Weights of a small transformer language model.
Size: 8 layers, 107M parameters.
Training: a variant of SOAP for these matrices, 5423 steps.
Each number is 128 + 32 x the weight over its row's rms, rounded and kept within 0 to 255. Layers, rows and columns count from 0. Numbers have three digits each. The size before them is the row's rms in percent of the matrix's.

# k: layer 3 attention key, 768x768, rms 0.0907, rows 645-677, columns 384-431
# q: layer 3 attention query, 768x768, rms 0.0922, rows 646-677, columns 384-431
# v: layer 3 attention value, 768x768, rms 0.0945, rows 576-671, columns 384-431
# o: layer 3 attention output (transposed), 768x768, rms 0.084, rows 576-671, columns 384-431
k645 093:164127150143143098119171147185110098113111132193097129119125116123105126099209137189119096168152114090116187136182128138120196072140171133146143
q646 097:126118128195184084150118155126070126160124079083192091141135160156225180136155100080131125104175114132224160162123089109079127111103151140130118
k646 092:085115138161184127091137120165157132139101162098108121158100067131081148129144100167195099114127146121149121152104153067122130106110103091174104
q647 098:096166123166126101173091164134125074127177145135093165138088065138208175145109111157121162101136117145148077174099138137161166129140110118117121
k647 091:077133101079131132121121178154133129156071132139160111192169126080111118120120100169151119124136137091115112153105085188125156224156138128097118
q648 101:121122137125101114097132130149108182152135179143152192106161114231039097117154139184150123174156097086176108115155077168143124158184142110107092
k648 099:144134140135134090073145157133154137145150084146061132162178129171147143159082131138136156127096118115141156173119103126146144091165130168090118
q649 103:147165067084119113099175111090158104094165101079100167131139092089083150141178143128154086141084132201124088107078075119138012136147117122108147
k649 097:093120144103127096128100120117096122094153091096115125139211175065125097147108126164131122156115176192142151119112051134157051141153165090129083
q650 105:075156172191121094151090198106114101163110117064089121150101171194103073120132162086138077114121107136128189120120065110088160182148117117151113
k650 103:068089140159115205092193155072161064081110125082147123107081076149156138134119113118147179158102119182090144133086093101119164115099110166112134
q651 098:122126180104137131126119130069149100137090112118134087172128138070077065062098068095163149176139137091141124130151157092089197111177154132115126
k651 096:077110171121076085125110165112090132128097069150160075155140213127053071071155097085115144132144153144100157103097116079145126125168117135132083
q652 107:175117171107132079133088105144151135142086103208137104126101114120117119094168103156162173130167097097157161108124141138094160157143139105154083
k652 101:186147183198173116122116152161156117081136148185131126147129129082158114127092138143133130122098127138038127157186116156123109098136167097126191
q653 100:126142136121134117153138143090129114169160145179133130116155106124144125112075123044105167106137114157135077127166084103151104151067117136093091
k653 096:114125114093163147149078138135150117147089097143096100133152106137164115187169091088147152079170143180148094110064127042113110185117164089100159
q654 099:164100220136169150076147154139183154151143109092144113117177107110186158126110110110115117122128146147139113075134066144066123093110065150104127
k654 100:145125123104124147114169132143145128146075151115115092103090119075079075145163121113096150106091139146092101084206110110117109129143117134101139
q655 096:145089140056126058100118120160180087110159142129102097168151097114086126096189136120086122084154142104095195108133127155147163087147191168091101
k655 093:109138121083094084104105139122130111106161164118162147106131166173158162135101131078102160120123129126145154147126087080098155091131137118097114
q656 100:082141089091147156145088136110095110134159144168056150086094140067134104101135083052138164136119141145083068088193111078110118171116101130109094
k656 099:149182128131091175122137112137152152197119219170098151151123129133153116137073079125124142147093160142142166134133102138162125145144087153170109
q657 101:080134134144150099150168088113175163105079116125116177127122108100127134122127104070111106117100131091123080122100160130130157111077097124165155
k657 099:135138177149074152117181118149093147109137155119136182146157152076086089118083138136101142135111161115174161128155142140137120121102114097108104
q658 096:097248146157111185146134134109147190079197161086107115088090083220162149198129159105172098152077121151108144140076166107084139143108116115115153
k658 092:101074142104099178058149146193106130124136097072149237130144191151113110121115164098067111108114185089176139111118159117114098167082147155098141
q659 100:173052179120177098121070047086108120138104159145126156130120101092155100054153094115181144108134042093100145178208067124106150125104114156093127
k659 094:114109104151069104148115154091129042113117111137104109156136149145129132118037152102105123058079183087104130134152139132189102200100157116132096
q660 100:131171160193154100178098155105130078162121142055175145149118121098161174165137087136051114158174129120101059178132085112162155142125157065123101
k660 099:131133079121144127146102140135167117156092102146155111108238020135101176064083048141103096161082146104126121122113193082132120150120174110122178
q661 096:078064093091107089090102147130099148160125139145150150137108139094094105114179166131156139186121128127091080184133121083104094109155138136192074
k661 094:122101154168086117166145135188102090176183167105096147126176047103179185134153140129108131073115115120126132104147106113116164157105168156104148
q662 098:114119097072115107129241097122112142105159152165137096108159170149171152084125142157086117147098112157115142135151116019141130110199139154091097
k662 094:115098144117113165141123116124139093102162140134086120103151190144076105126129130088173148097147087088096114149102118163154154090115182147199109
q663 104:167107109135185120147104151081171159100117132085160157084158142092092124135148142119112069157116128113077091125136111161169147141154187141117117
k663 096:148103105058110129164131131088123148112159146151105075167106109197092052147174140155144104098153129142056172094106141096176094084151100105120075
q664 102:124126142149133121133113077120106109135069192129200157181168136167140195146128159143134041207116099157113121121169088175094170099066083088143082
k664 098:116144127200097158106140144117159110107151148119092214146147086147068118139191120104120086105066100107142162142093073108129112117142143159132129
q665 099:105078080133105162120093126148190132093104136090140103202122123070145113105160114158115054119130143078091133108063119116149149076178123149132106
k665 094:150067121132145202082197105142152138087163152112135129044095144131138074089139110158150105132123096116118108130117158144151126181147162101138148
q666 103:091088145133107115200153129051115084140170085140150167192118170130101090170089151118152085166132136140155148147149118099147143169136081173129121
k666 099:129101117146077135136123091130142105086092166111150104132070152129134069136113187141118135121132061140095240173114110113175155141117176120087069
q667 096:150117083114131119155098172091107165135108085161158144052090095177083110179141183088165094112116170157146080148149132058115120096083135165176110
k667 095:107110131160119157120123141171173142140148038144143116182148094114131122132121136153156127166193061135135070176171142098120174161111103110093197
q668 106:122174202125078120129119155177122113116104101158114139100160139150114075096115083057114092090137136195084104102153048168082102147143142109073159
k668 097:131230116065144161117147121066147092109167101159196127106160131170139150112105089176079127115150089106128078110181087133136148099194102149178142
q669 097:132096174123157095084181167176156074161136160132196141153191154167071095075093065121119141138086069144149152141119122164137123198136141161139089
k669 092:104166134180146092160133150147134181166048186185136118108112148102145141112117107126146115157093124145137095128083097095159138064144167126130131
q670 098:130153075115131107148161068124145098083150133093142173153129150194087185210122189123107132173096155155172162165123089101162158089132132082080108
k670 096:176143137098114083106098130078149162138062091137166135136120147181098096198126137166174112102144140141100167221070116108132107139122115133077096
q671 103:123094166140131073126131118096132114092212065147119111119150205139113130098159096129070121085116114161140136106125063140141156073135142124143160
k671 096:185132161141182122132132092180175100116180080117135080093135127176141098102035149160159156135092144154140076118142060130158118131123125128147177
v576 099:144151059109100140123107125127079076107124172114127125145125135106164165178046136088160150145075093149129145135152186116120156101073135125103143
o576 097:160108113176134093172208109155164212156136049109097090160123136118125131140172128196081041153129129126153099138128081155145157101159181149137118
v577 103:161238159137123135087055120141098092148086085086173158206102119087134182123154111169144121189125151114117114148169137107102161078128140146117139
o577 102:152050095103088133079162161081127114100179171167136192110142093116118086074142130082133104117102096102109114079126104173094147161093108138093167
v578 100:150064138141088069123115154125116090175174093162155165096063163092119146096146090110108157113165109101115155115132130116095096100128148129142138
o578 099:141151171123136126106089122150161180095135074156092130091144206172169130120110154128083120102163152155117159113165108119069139160100153133073156
v579 107:093139118113089110117119071116180102150159116130098105102200084148157165112073146135130140136106110131157111116093111102104144101120179103096106
o579 104:151129125183153149105102180119128210128081084163175194120108130096149103118123134092170167125108099131107133179190159098126074189150156182136127
v580 103:127104086115105117123168138104117178130146157140197096109141126099115094132140156117118065153132130089075174119158162087153158136116121121085154
o580 101:154113079122174096119085172125197075139105124086106138136126160126131136179103125141142248095129080107118122156146098097107142111140076123104064
v581 105:132161109135126167143172156210099121121088161163107107119164102123118103146138091131129122097140162195084163132127154165140103220139154123126120
o581 098:060116076143101116068175114082137133159118156127242160114149127181126134221098136073116129163109090092172097084102124091163082107117142116116155
v582 103:072147167208189163100120131140156099145145160112165095088154128092107114137167095125144120109116142083118120130147131093138102113169123119089149
o582 098:187137052105104105142070118146133127135107116168094134101060098134129179080092154163142163098125133112126071137094137186099174154084079183146159
v583 101:094193203118146153151164130160153100141131117145146116118099096108180098122118111134124145140086182115162165128113125173140140171089155128094123
o583 097:136089134139161108082096124095101116181173125098113159131135118084112067174175154125106067166128157123121140145103140111055139129163125110172155
v584 104:104090139139115139089157140073120077162117144169137163143136098101129149133146097132097096152106126129087113167071174137131133160112126140113106
o584 105:121127110088175185067169088115168217143145103096113116134155175160132093123073156098126112186074094144153153144089053108140094113194122133110160
v585 105:145124095153178155121184189124089127192107133125112117132166115074130109140154127108079132090146137127129125086068189169170134114212104099102076
o585 100:128188125136102082156100088154145146114115079148147123097121160132112133110113132183162177083084101164123107158164129114083148131092217133080093
v586 095:142125151164087138147102116102170171122190160145147165128158110121071132101159135119125138106116053101121096132104104120103081093113143098115102
o586 091:145227098127101093199104157179066084076069127147141117132172138082158164130138165127158096129141130145118179108114105115174131120137136137183101
v587 110:140103090116201095133104122130051160106136093202179141122166124170107097123150109105129149145110110104074152153178101186136153103164179114096169
o587 103:092121150177114138135134136110114106090098148108123122127113170089160111128102090137132151105112144211129134125133146176090118117141111129112062
v588 099:209142123112105076186114143121127146124139115129165126203121127094059118138140085163098166151114114156096107118102128101166160173089144111178112
o588 099:124127111205147102095148143147159066186120158126102120067103095136120099114048147090149068094196082104164120100129184143139092130135132108140159
v589 103:194102095161113146133090105066151179178156181114100155124116145121129161125095120136157134169101124121131117107159152146101132133093135069130107
o589 100:113175109095131116085119151164070113098167130132140049107118134067139169143133154163142133169128124107130170165147122126089126157118144135175144
v590 104:165162058114086075148161128133147096141142130095171108117083123184111123086101113083109132084142159136129193127122119130138097098168081171155177
o590 104:140091151096183163137095144112135119113130119149088091117185152120066081096076186183163132152128104096148096099135096055189112143143109107088092
v591 097:124157195111153166154081140100114167116148129126099113093072089152108129145154132163129136136111135102107102132149119120095135140140139169108119
o591 097:116105120144134094108083122115191100139109171107165117206141132049106157116159099126106082129182122152100209118103131046108033149114131142126123
v592 100:136110108087196176114105162140102152175071062102120110133116106075141156115118097098114093126161150178069088119150144145147141144168089151139200
o592 099:091081162153114080078131154119094168134191120181104150147144167211143064107105113160146121161133131069157157095135148167180122120119130114121079
v593 105:103079113112140169155105050110171083124123131123139120193149209099103105166117141109089086070124159175076132104082136173137156105138166123105083
o593 101:108151122145144115074116135152083156181164143151104146108157151118138131052132077174135188166138119149173079173104148217104135156093106111111176
v594 103:141077132135201144128148109064132153144126118094121177152146225148118109172179150155181087145148184066136203086103140125121107130134189162121150
o594 098:099135131133115131139149131163129140195092208181134164138114107122110128057111086122147132156087118179042097160126152077112142080101126076154135
v595 102:230101146140125164029102119138104151185151112146103074116092077087116107116117149057126086135149166129137122088177100129175127127099094100150144
o595 098:108145118099147081088087132187153123172155151113169157177116179110148151162124091145085098083109116070104131152135114159128158165134125152135065
v596 106:107125116151161162102156183124132084084133128135097099148191117124173018144130133096121111149142142162080129131105118102145189152078129132120093
o596 102:108152134119077198135111131151142134126101104117113111071096131099083139072062128160115140141116116090154152158150159112160140123206118113136118
v597 103:114117084110098108148080111049156097100132148104147152130153123168132113110161078095136182208176110095140118143147149117115148192137147090058179
o597 099:139197095134145113145119134148175104085128187172105089104152114062129115126095135092108075087132101160054127132165133104095077143122066124153144
v598 099:129159107051099157105130131097109178159110120096079184151095125121145201094111108137106122142134125145093161087060108134073179119143090082167148
o598 100:119046106185148114141129102112136144131119161128151151131138091109127121108077132074090172151102139103107068185201163120139128162075144186068160
v599 101:103139120083157135130130138188151115131097121132135164127128094142095189124122143179147124129099142070132139138211202107160079117126133149135143
o599 097:082136075160112136147171159116156158086103124063172093096134141104102114184107092011062078147098157162073103140099126105144142088124135148116174
v600 101:156070055141069142119090161138171159168176204127128027122167159164112146119150079148103140165098153162130092143154125118150101115100104107072112
o600 099:150137101132130051153169100128124127160092134162071127134092075118107111142062162150118138132106076060137103149186089109145129162111132144158119
v601 101:133120148192088097094078127094207124120146067111148090097140203138163158144141146139126103114113123137063127179180101203087096040087140096074157
o601 098:177172173110124127104140145173078119160143089131116142129085130043076116112172137120052157178097100160203100119150097147178160215119122148145118
v602 109:161050106169109165127169078137103158148101045096122111071150100108101103153109148151122147132104141082115104117115154170140149100125201061108178
o602 105:144178141136174127136124175118145088107132160111136107143134121067118109085134063089145112077117206108186121169138156135122161130135107150119095
v603 096:152023168067069117113079208110164146121149084140131081121115168107075180081133132054127094116136102145181145117151140107142100079132154083178146
o603 095:117160176227142164100117106120119119131091180093116109123142132128188113153105174102133115149126152074117135117096139126148127129127122137130139
v604 100:103114154171121130072125108092081106127113163147115169087137075179129200167133089132148141074110160114167142105179137125129140199087143148183165
o604 097:169199164054174167152146155107148151114134115140101104098141173068102108168133146158091112130115193150109116137148148090118070085195105147112126
v605 099:128133121105212135084112055175102192146048118083136074160078147138134115137114176071159089143161130133169096147118148143161099193141126085144121
o605 098:164123134151079100096117079131156065149148208114121069121138135174142179119134097119131069097159107098091126172121133129118194148120168166128089
v606 101:145073118181107071165039177079144116107106165136130169115115097108179121154162131182139123078127234105107125104093128074098131139136100118164157
o606 096:135154148122144186131198123094113205168161145126087078088124143148121097128129187104033167151094116154133180061070146126110103145131084163138085
v607 110:157148135115115105131142067123136133160126030155115178099073126142106123139167157146127127163168196118137188112072091108149061117092150181131168
o607 103:215103162103195123100152190116113147156119129118157072115134110106126127120113143110100083148115102145199115114149180138083143138083134091124151
v608 100:148138124070173092111158120129151132115147159167117159126154174164149174162143174174105056111188114118168133162033085143136129149080122125097169
o608 100:115116149190126137119152116114124183110147075100161121167142166096064143129137093142120163133131147113110106115137137123132112123109131141128098
v609 098:145125054145055109108122139135185181128084148139192152115114157168130114155163165199135106164123151140160119187133113096110196109059146082174169
o609 094:109112143112172110094142106159140086126131097067153083086135080094166127150101124078123111147140130163179157113142154153137088118171099135097152
v610 104:111128107127147121107106171155107146185125168130130204158108121179075117094167136172086090171157051170115178165140163133117131182093185101111078
o610 099:058089105148123121071115123159117103058096104099117050083123067107142123137129111083121167102080136127157136086114119190138121118234115078141130
v611 099:116082104078169141164114111112157120095090157156174178098112089104081129117075143124132113095083158164094128142097126115066118122168149077108125
o611 096:137187153113187148101101129153135120161111162158121070086099159138173084122158033091140140116176135167133161078126074135082086147146118188136120
v612 101:124153130102140162161091105084144132143131169118151146115116096114155052144145175120103119058121129150061090174197173160114079107111124099121080
o612 099:154147192160134164133140162132110155097074094116107179147145139095111106076175145135136120118113130188147141103128114120104154112114097185179142
v613 095:093149092081121177138140165112178128172164160159107120195132158149165124125130153157144165105152103126103135080046159140089099112145108139141074
o613 095:173101095167163107069115144177107130189100138099200161116117068133090125216105160107105099144128121152117172158205144103148173141122150134137201
v614 101:144112120157175098086113149106120091100125057134116090134115158154142129097112143174074154103103184113142119113141106158091156163146133074118066
o614 098:103148099078138143138154115131109127140115138119169174083115093119101091106114083091186098154127102174073124122066064122179108111109062122155173
v615 103:090060088075094152130172118100139169118104138126130132177139108108158069161164115140131079126162182118157142123153126175128037118160156134111131
o615 099:157175124102173127111102176167199092142193171165115135186148118118101197144111141171142188121092124135092143198113108157106124136089132123127095
v616 091:070131121124131137114138082119126169136095085134195012136142106209104126099092154138139117164156079137154162109115097092117083096194140120060138
o616 090:135104129088151112152032135130044108118164093136123142117129085132155101129092173148154188141139115141182212122173168128139161071136180171139132
v617 103:118091118152129102098105066114144131126123085197149140121092098137118118107133089090112109119125152096180126088133127104090105156110138154087174
o617 099:097112088112167181114129155169131114123104093123133115125133146099081061128139094139166177174101160174101115124090106118093141076046132162122140
v618 098:176150105173129111138127162131171137096089129133139146095154172143130098117124098130101117162159146164131093110128123097125123067170130160088071
o618 099:083101115102090218159151125138134167130151156164110150127127098176150159116178131170166191146167168124115140122183123105164129155055119100100142
v619 106:116115223160174114163148092165115145138142059112158070191090147117165155147111138142130133080076141163149107064135148103152148120160105101126150
o619 101:089084122079114133144097132132165165072162172116105141086133139073113077145124093070085078061087097073115072097144124132118129120077084169136120
v620 099:059155072155140130164141111159190132105149083097106124141149126143093139137081038165141136112095151164096131107081082116107144166170178085115103
o620 094:166128090123150141087154142137107136122088150113102167126105101103085089092108128146119163084173075114164143104151157093131163131146160186119154
v621 107:149168142095085113155100186158151133053119129163125184151181147117150159174073135111089100149173130160064117118147106121109146137123135133145206
o621 098:145048177205141163138081142120083110129070150105094159203124152171167141110100122095159182115138089132172097132130146107118087132190113136122117
v622 105:131132135130211171149157106161170134131136133136143146110110116137101166156163096121119125063125160140117119167099192102157073108117125177159091
o622 100:157175097117157089129145097122099088144059109094118121076142141122145141127106118197132131149131194136141120098176089142140177127117142106108177
v623 099:110145188148128137151144095113091094123142019179139095118127238127112088118130101142160170174122133173156110079175129181124121126137089117079097
o623 099:119088158118115139099140121160129128177106096089146104102104134143114133142143167138148119115120117081182082185135143082117166082074151105163158
v624 105:066164158121187086145152092097088103128143117079113086137157128169102147146159189090090117121089079119111133151095160096160140098160140064132151
o624 102:142060178178100120111035139111168123150136118131102112132086113137158107136054129146170149128197111095122131118159152157082109149147137185103114
v625 104:100076128131159113145100204163155151143124089132114190145136118109099104116152209124156129107190115102137139177128150100153104135114078128123142
o625 100:113195099155144129129134118105072091112185145107125109132107147160130133171116098132132117145133088112100129138169129120069126138089115187109091
v626 104:060133148143152138141080123082122106134156137151040118148134056205132137117115120119146130174075107115104162139129133100119142124182130122081111
o626 102:156187071130107149098147146207147189121078106135157099133124139119122125183126090190191105132158094127117137137088183055150136100175077160146085
v627 104:062105121110108131098104111117173138103140173110177157084110096160208134156175171138128142079131141139078122174195153123110143068113157158111213
o627 103:199138119130161139142089156109154135128108072146153071144128167139125105091095115072111098080134106126175097088160132140094163209142166205126116
v628 098:196157103115051124106157133127125163161119184111101187188083136120099156130089134146118070150127118154121139161133133125131092138131088182142104
o628 096:160109109122144117156082144119094108111098110118180117099107095136173173154092116081092139144123142127146148134150135146151135083081169142121131
v629 112:157128141062126115183127109156164158171163091177154187122143094163165194097090179168117132124139160153086088116179123070164110098130081113155111
o629 104:091127134206141097142150182132095116147112181125054137179127109139070112144109133091115147169142178146126148166128130157093134111105138161151133
v630 101:113140049123117135153103082116121045153089140066178108112179145149066177124131109144136050127111115115141056188083121080146150099151167122136154
o630 097:151086065109132162099101155109136187198145154148096072101121132134155122159077161112143171077147165177155151093108123195142100144154135115074091
v631 100:112184096166144085125133116084142205178144185163116143117165120128161128079172100113145099124156116150104108180130153091182046118073147166134175
o631 095:119072147116129179114139114129082100157104107109136148111095142102105122158087190152145157155018195111159128099166149119084208144130106096150137
v632 099:068094116141043135132149164134171210141116055119076118108120164129104113118131147095127110151112142199131114167143109121092145107128136107089169
o632 096:124147167077142110082130159124139108137213158117136168178109148093178136166082156147175136123176127096146081136104119113148147181173130111097112
v633 106:145035095113193208146080096132172144173135149083104150155143145136105219108099148116110139086142101100082134100099136114170112190095058118166135
o633 104:070183146128102146162133095087108112102067049137147130089128162157126128152136137162118099136187095127163141139124080132141143076126107137107115
v634 098:147159186102103111125178131159125131134159113165127125122141154128134228126135102150083144204084142157135164177074175058160179106181115090099137
o634 098:087092143165155116145111110173140125131162127112164124182117110090129102145131158075121154124102102089150121146158134097063131136098161067175142
v635 107:191076100128116098140134113122118134119161109101096142132148124135182154075128090170166194129137174173164151137168111094165136157116139140108138
o635 100:112155146121140104174179138120108115156111220168102121153161084099103130209087150068170079112088088072088123116137111101105120130136125119149148
v636 099:109141150160124166183137054150149157113131152155149184119114194104135145125073128130154058118140112148163096116120107142155131187135154108149115
o636 096:149116174090145112140148160195112171122167122140151099169117140160116049153128140138100123145060133089139167102113091152141133061144114118091143
v637 104:153102161204132058111125086161137087121167164085084153069183164142183119123109099089165122101101106141113170150219087170134148089061081145129150
o637 103:112089138080119150176103114111088187067105132157173106141113136088133140128128148148115129144127192132178132121096200116134141104117158145129086
v638 108:176167124182167113104125075125153126131137132144147166065095100094138111137105133072158146146127093102058153113144183134136061124098061118196144
o638 105:107048095120115158120153191131171185085093138120146096107115168148108135131111085183170135138098104072171149080143166164136179122149180130152100
v639 106:155169155136104146135132124142144119161112170140162120131144095137063094185088097088129087105139113101140096108115118069158118092164165164128147
o639 101:134092125143129151156117155121108166069199160074137071134089152149130123084144111131101125114192145156071119123128113205104120132153129123146113
v640 100:130137115128158139136119106155143072101169074111169146137092120122116122206084166126161106141127114159144112111105119055164063138122116135110111
o640 099:106133109161155126115143139080158150112140196087106100126163083144150132117255120173071181122080101102174122172169150134057117124099093189136124
v641 100:161092132145163087108162144109145116110155164138144130130140159145149153108147131111126070131139108188060147059123099134068134161156120139133116
o641 098:040189126156110144139141081159086140108095200076152193144114154126111151116130136124130126128119119094216126131119171074115178153102121130154077
v642 105:145189124081190119137102116117089130142135148105129132088180118123097076112141102150121220139158124092157090126089124090178126126166123101185142
o642 104:098057122131134150165134148062155116137127153139142196127127155138085112165119136145145073127199122173190129123165075172057101153064088116165181
v643 103:179170150101134151121157081085098105161177103124133150083121053095152133118098146095105098098156153124084177171135112177163128071093116070164157
o643 099:094156166133104142167102195110165142138119090149146107134201129223132101117076092145122146093149151113162086078138125141127140106125189091149083
v644 106:120140082178166185136115122088158082115130117122101062139167104159099190175113177098111097107078136138113115140179153063137149153158125099105109
o644 103:163112140098115149156118123159129147114119164133122141119087116166152132148192111129136070161142130084155078157085110160087107116131115182164124
v645 101:115141138091135140156182075139138128125131126092080091123075158137116153140107155170125117164184091106116168128156103134105128114153157109142164
o645 099:165142162147154155074094171093185147159159091091135100147147164105132104168138187106135165120108154102134034103096151130132148168139116132149138
v646 099:102121166135140102166123131107164152149073162152125185095140086105102034154155153128096220171155074118132112124185091143145100106100133131147144
o646 096:148112125143170175111077102112146114119142119118167107079127137119162174123109138080109162081111117193185115126161143118090110147117134220141149
v647 104:137090111164134090157145064097164096123153141103132135090064125139124113109126177096136089056157105141096138128160131113115044096099155140120167
o647 100:144104098107151167166061187146155150195076144109097161127151173168118144132146121144101151102157113151160157081120116124105194154184130119070143
v648 100:088129083137116119180143157131130162057172085136140157080085162098090071129100156179134086138074129090145179127198144132113081099095174148114097
o648 098:136171165125134203124136179152117150178100104090075123177142103106151157096130160090145119125118110145196128106119164104126145177128143108095149
v649 103:175150106064099157121101158138060076044117122181134079168097144128117086123125144114154127153156196128109156086110129154112123188136145122166096
o649 098:049106153150115163159147089143194203122192141139159170081108134129129094060088059170158122142133113075105147130171153035129063077107127128172167
v650 104:127110120033107073215126165135143141171183168067127171081132136122148148154144171129140097129122177091082064116131093094122095085142096140124121
o650 099:102110097161111182167099094165126127126122166114087106205094171134099178108142140144177139197131135129124118128111113154120175126129099108132132
v651 100:113150132153117113178129089095104119055110100128115109077109054149132144137141132128151191112138159173100111128136081131142156089123091188141113
o651 094:167114148137146162089131171126143169159195132083152108138161130165182165166184158133143078145164189115118159122144158133162107154106163133125082
v652 101:120108138149064126164123128153097128169136072079134146094140199083141068131145138125163099128146164116104159117125225148128126093124123091095107
o652 096:109171094107142115070190111171122109108108135132125111070107189115073106207078161134149159066115095137138136147124089097173094192143107096114122
v653 098:110148068144132176085173188136135106148119158094140106189132095138177139089115090147090118135110151155075133165133155111094141131142113147142112
o653 097:186073153210123124109106096082112134144137110134120123160185133132065118148121148187168057066138127128174185170141119108105139145112113106107180
v654 098:163155160121091128102114193108154129141110176149142100110158110148129074112198075124147119116045186151129152125127172083152116144090061153126121
o654 096:165143127142093144141113123091144148074099108117139142144088117158123176146064141112151078147105123147113135161141087152128117134097122115115127
v655 101:147177091092149164135164157146123098115129113142139162098123154135127109073148186059160144096113138143107104127178113152125146117045127156099156
o655 098:164113136163073094110178115155191079152123114099136096106120127155076156156163129129130141167158118130189146168086172155091148119142099067144131
v656 108:148097129073144179137150167153166170111118150145198094178164138103140070144117138115124138131150166188116080135064146164113111169188138156149142
o656 099:123113141117142164145072129084111068149151142104089142175096144126077107149143165111068163149092158023128116199146131104152139083128126137141140
v657 100:094132123082104171108118181104096148125149194105119155087157183125132131098123100121137158163147160113119168107108149104147124116118115105152104
o657 099:184116119176134159129110125126147152109082101168102118185127091092115115147112144120094083080111052149141128083096129133104085147068109139131161
v658 109:167074069084152137090149192142159131120115137160135096158113164128107143123104168083116119150145116124129108114163166123179074065116117143189169
o658 103:095109096166168113152097079129105097123088134125125132104120126122095112061169093147074120122141098172139123163099077131162169166106127124131082
v659 100:125128082144153103125136066180115171198140122113092165113059166142169167127132102121112119073160154132131189099109115125121050095148093159153157
o659 098:125111106135177150163142150115175130108117103113109108178202108166135112121074135093133082120088146101076103131172149116086131109128150124105074
v660 103:241122140146069142123122146115126148099058130170105134195159205136153135153123165092116089144128160148116108160199164131121166163151127124112115
o660 100:125107155138076156117187112125115096105168162114143119134228104119150178147139165105090110138108119119125099110134113095129090104077188069140135
v661 103:170150162098166125156116130109177142161157155113142175083154168143118106186110198144139105144097171156182160136129119155108079151109182142094161
o661 100:147067133127172137100181131162102136086086073157108123125093098122106141053168104150143173124121155108133111104123132154133188139133105107124111
v662 101:163142116135114096111147162101180100108107148125122189074125167148167065091157185130107150062167124130136117113158068099154113173142082121133071
o662 099:131093066134144114106137162156136189133148116120101063163188151137113186196168166153131101194062096074133203132101121213141124153125105098073170
v663 101:106213079172147140138181135140113167139111066101175095102128113196090128128149130072183108133122187165084196149156097156140164136099145099079095
o663 101:152056122119114145072115150131093116132132156118113198109138114116187117122104097148118148155154038101156087095073196148113035145175138089118089
v664 107:118086065096120121160165169082184128176098199166122135135088116158151161133135084164101179073122176165148098082040107163088147164099141135075135
o664 103:114178126063156131144111128160111100099143110123143083119162156119106090099098118141105087127133146121097148132144120169102083096153127162126194
v665 108:085157171099153175129161070179130128121122056141107108183121116134178088178135137088148172150112086152103097136092133051092150101140151140094100
o665 106:136074126124138089164140135095140149157134151130093135149107123114061099060147127108121114140103137077176109072115123105128083148125085142163108
v666 098:016103119145134166204150160127123096099129101123143108108105160148181136153101143143138138116131085190132043107123148113122053102146091114208169
o666 096:145157133101154097108146111133103139115129166118099194133078121066162116117151154093124160143056153141149138126214110147179134108085087120134128
v667 102:144111146084111201123120147180070188126134147118107148078065101130142152126138091088178108132094141139106080138179110076132110139169125193203130
o667 103:080122145156147061166099116118224111164109203151148158194124151187134066129140124128121066110164180110178164116110080123180107107164158076156078
v668 104:073124211174115154116106125119164127089066133109164161127100079107141161133155155127158128155060127140151198098159141204128102136141156118166117
o668 102:199129100130079104129114123136122128052134140213153090087159137171104140131119109081085162116118083132097135142154087107149150126095075118099184
v669 103:075149138114071119109122171113118129123155131152169132156150135155120135149091123154130129143131164103116134090074102135144104119046133096174080
o669 103:139126130168103102165111159131145097170047111100079101103130131146131081161093110111138122160132133120163105160167137119157123160139142156118190
v670 101:130099077114126130133108200098074108156112107115108106078106123121197146104123102138139125082082113066146130110155171119069106147096110094166108
o670 099:090121159145097046076178113119152167153170141108134131129174186143136150138136180138156063160175107133114125147104117139140134161095147142117126
v671 104:114146160171096160154127114082183141142088104119161129152125072135131129121165103128117087166107118118091118112119092110107049093087119105163123
o671 102:145098149103157064127086153144155140101093136171083116117098184073091069158161118109098101152130080074132108157145154178137194102109114134126140
q672 107:126167104204158134059149139168070161120104154207078185078093060103105064132107092115161090141111111087128165140088119131080135065100123123114104
k672 112:113134108133113148084140072072126148137134168162137122100097143118139093146137117102122161095146115128125121177123174167137141119134105181123104
q673 107:132118094129139161143168063142114132085161149159086183053159155085108074115072076154142069090107106136171129087093084081207105148124147127102066
k673 110:122086054109068152140168136148150115117144215143131140089119082136084114164132166158155096148063111127119117138190112127093225080083175115109152
q674 116:121158111102158176139194126133124133122199150174099102124101143068126109082185112161127127131128091139064158120110164068114064174071106132118133
k674 112:082166169099108149172160101084105118093084149141086169130142140123155122121151100123122137146136074096115056099185109132158128119131123134204143
q675 110:093113139110093144064088098215130116113145165152080177118123080165173147167097163144110137083141162218158149145178105146120091083136193102079157
k675 112:145119123111114147099116145101159141101071137089055120126095129118152158082151159130104141166161064154119127125134135147152133179040083140128130
q676 110:104052120134127121143121121147154141182135147148103140103100150175117145144199099133120120134086102173073170193146109134132088136196144105172128
k676 112:135061141133110140163089136139105160126156100052130122052103168125125140110131142087131136157088138060096122126111117099117081086120105149183152
q677 105:148192108111105107154117141163139093142098154129159124135113170158087146098086104181077105160109078156113128125128120153157156116130135206085150
k677 108:144124114102140063050131094135171133108145117153168115154148125198118149151168114154122151159140143109123126094143130129057130060119123131150157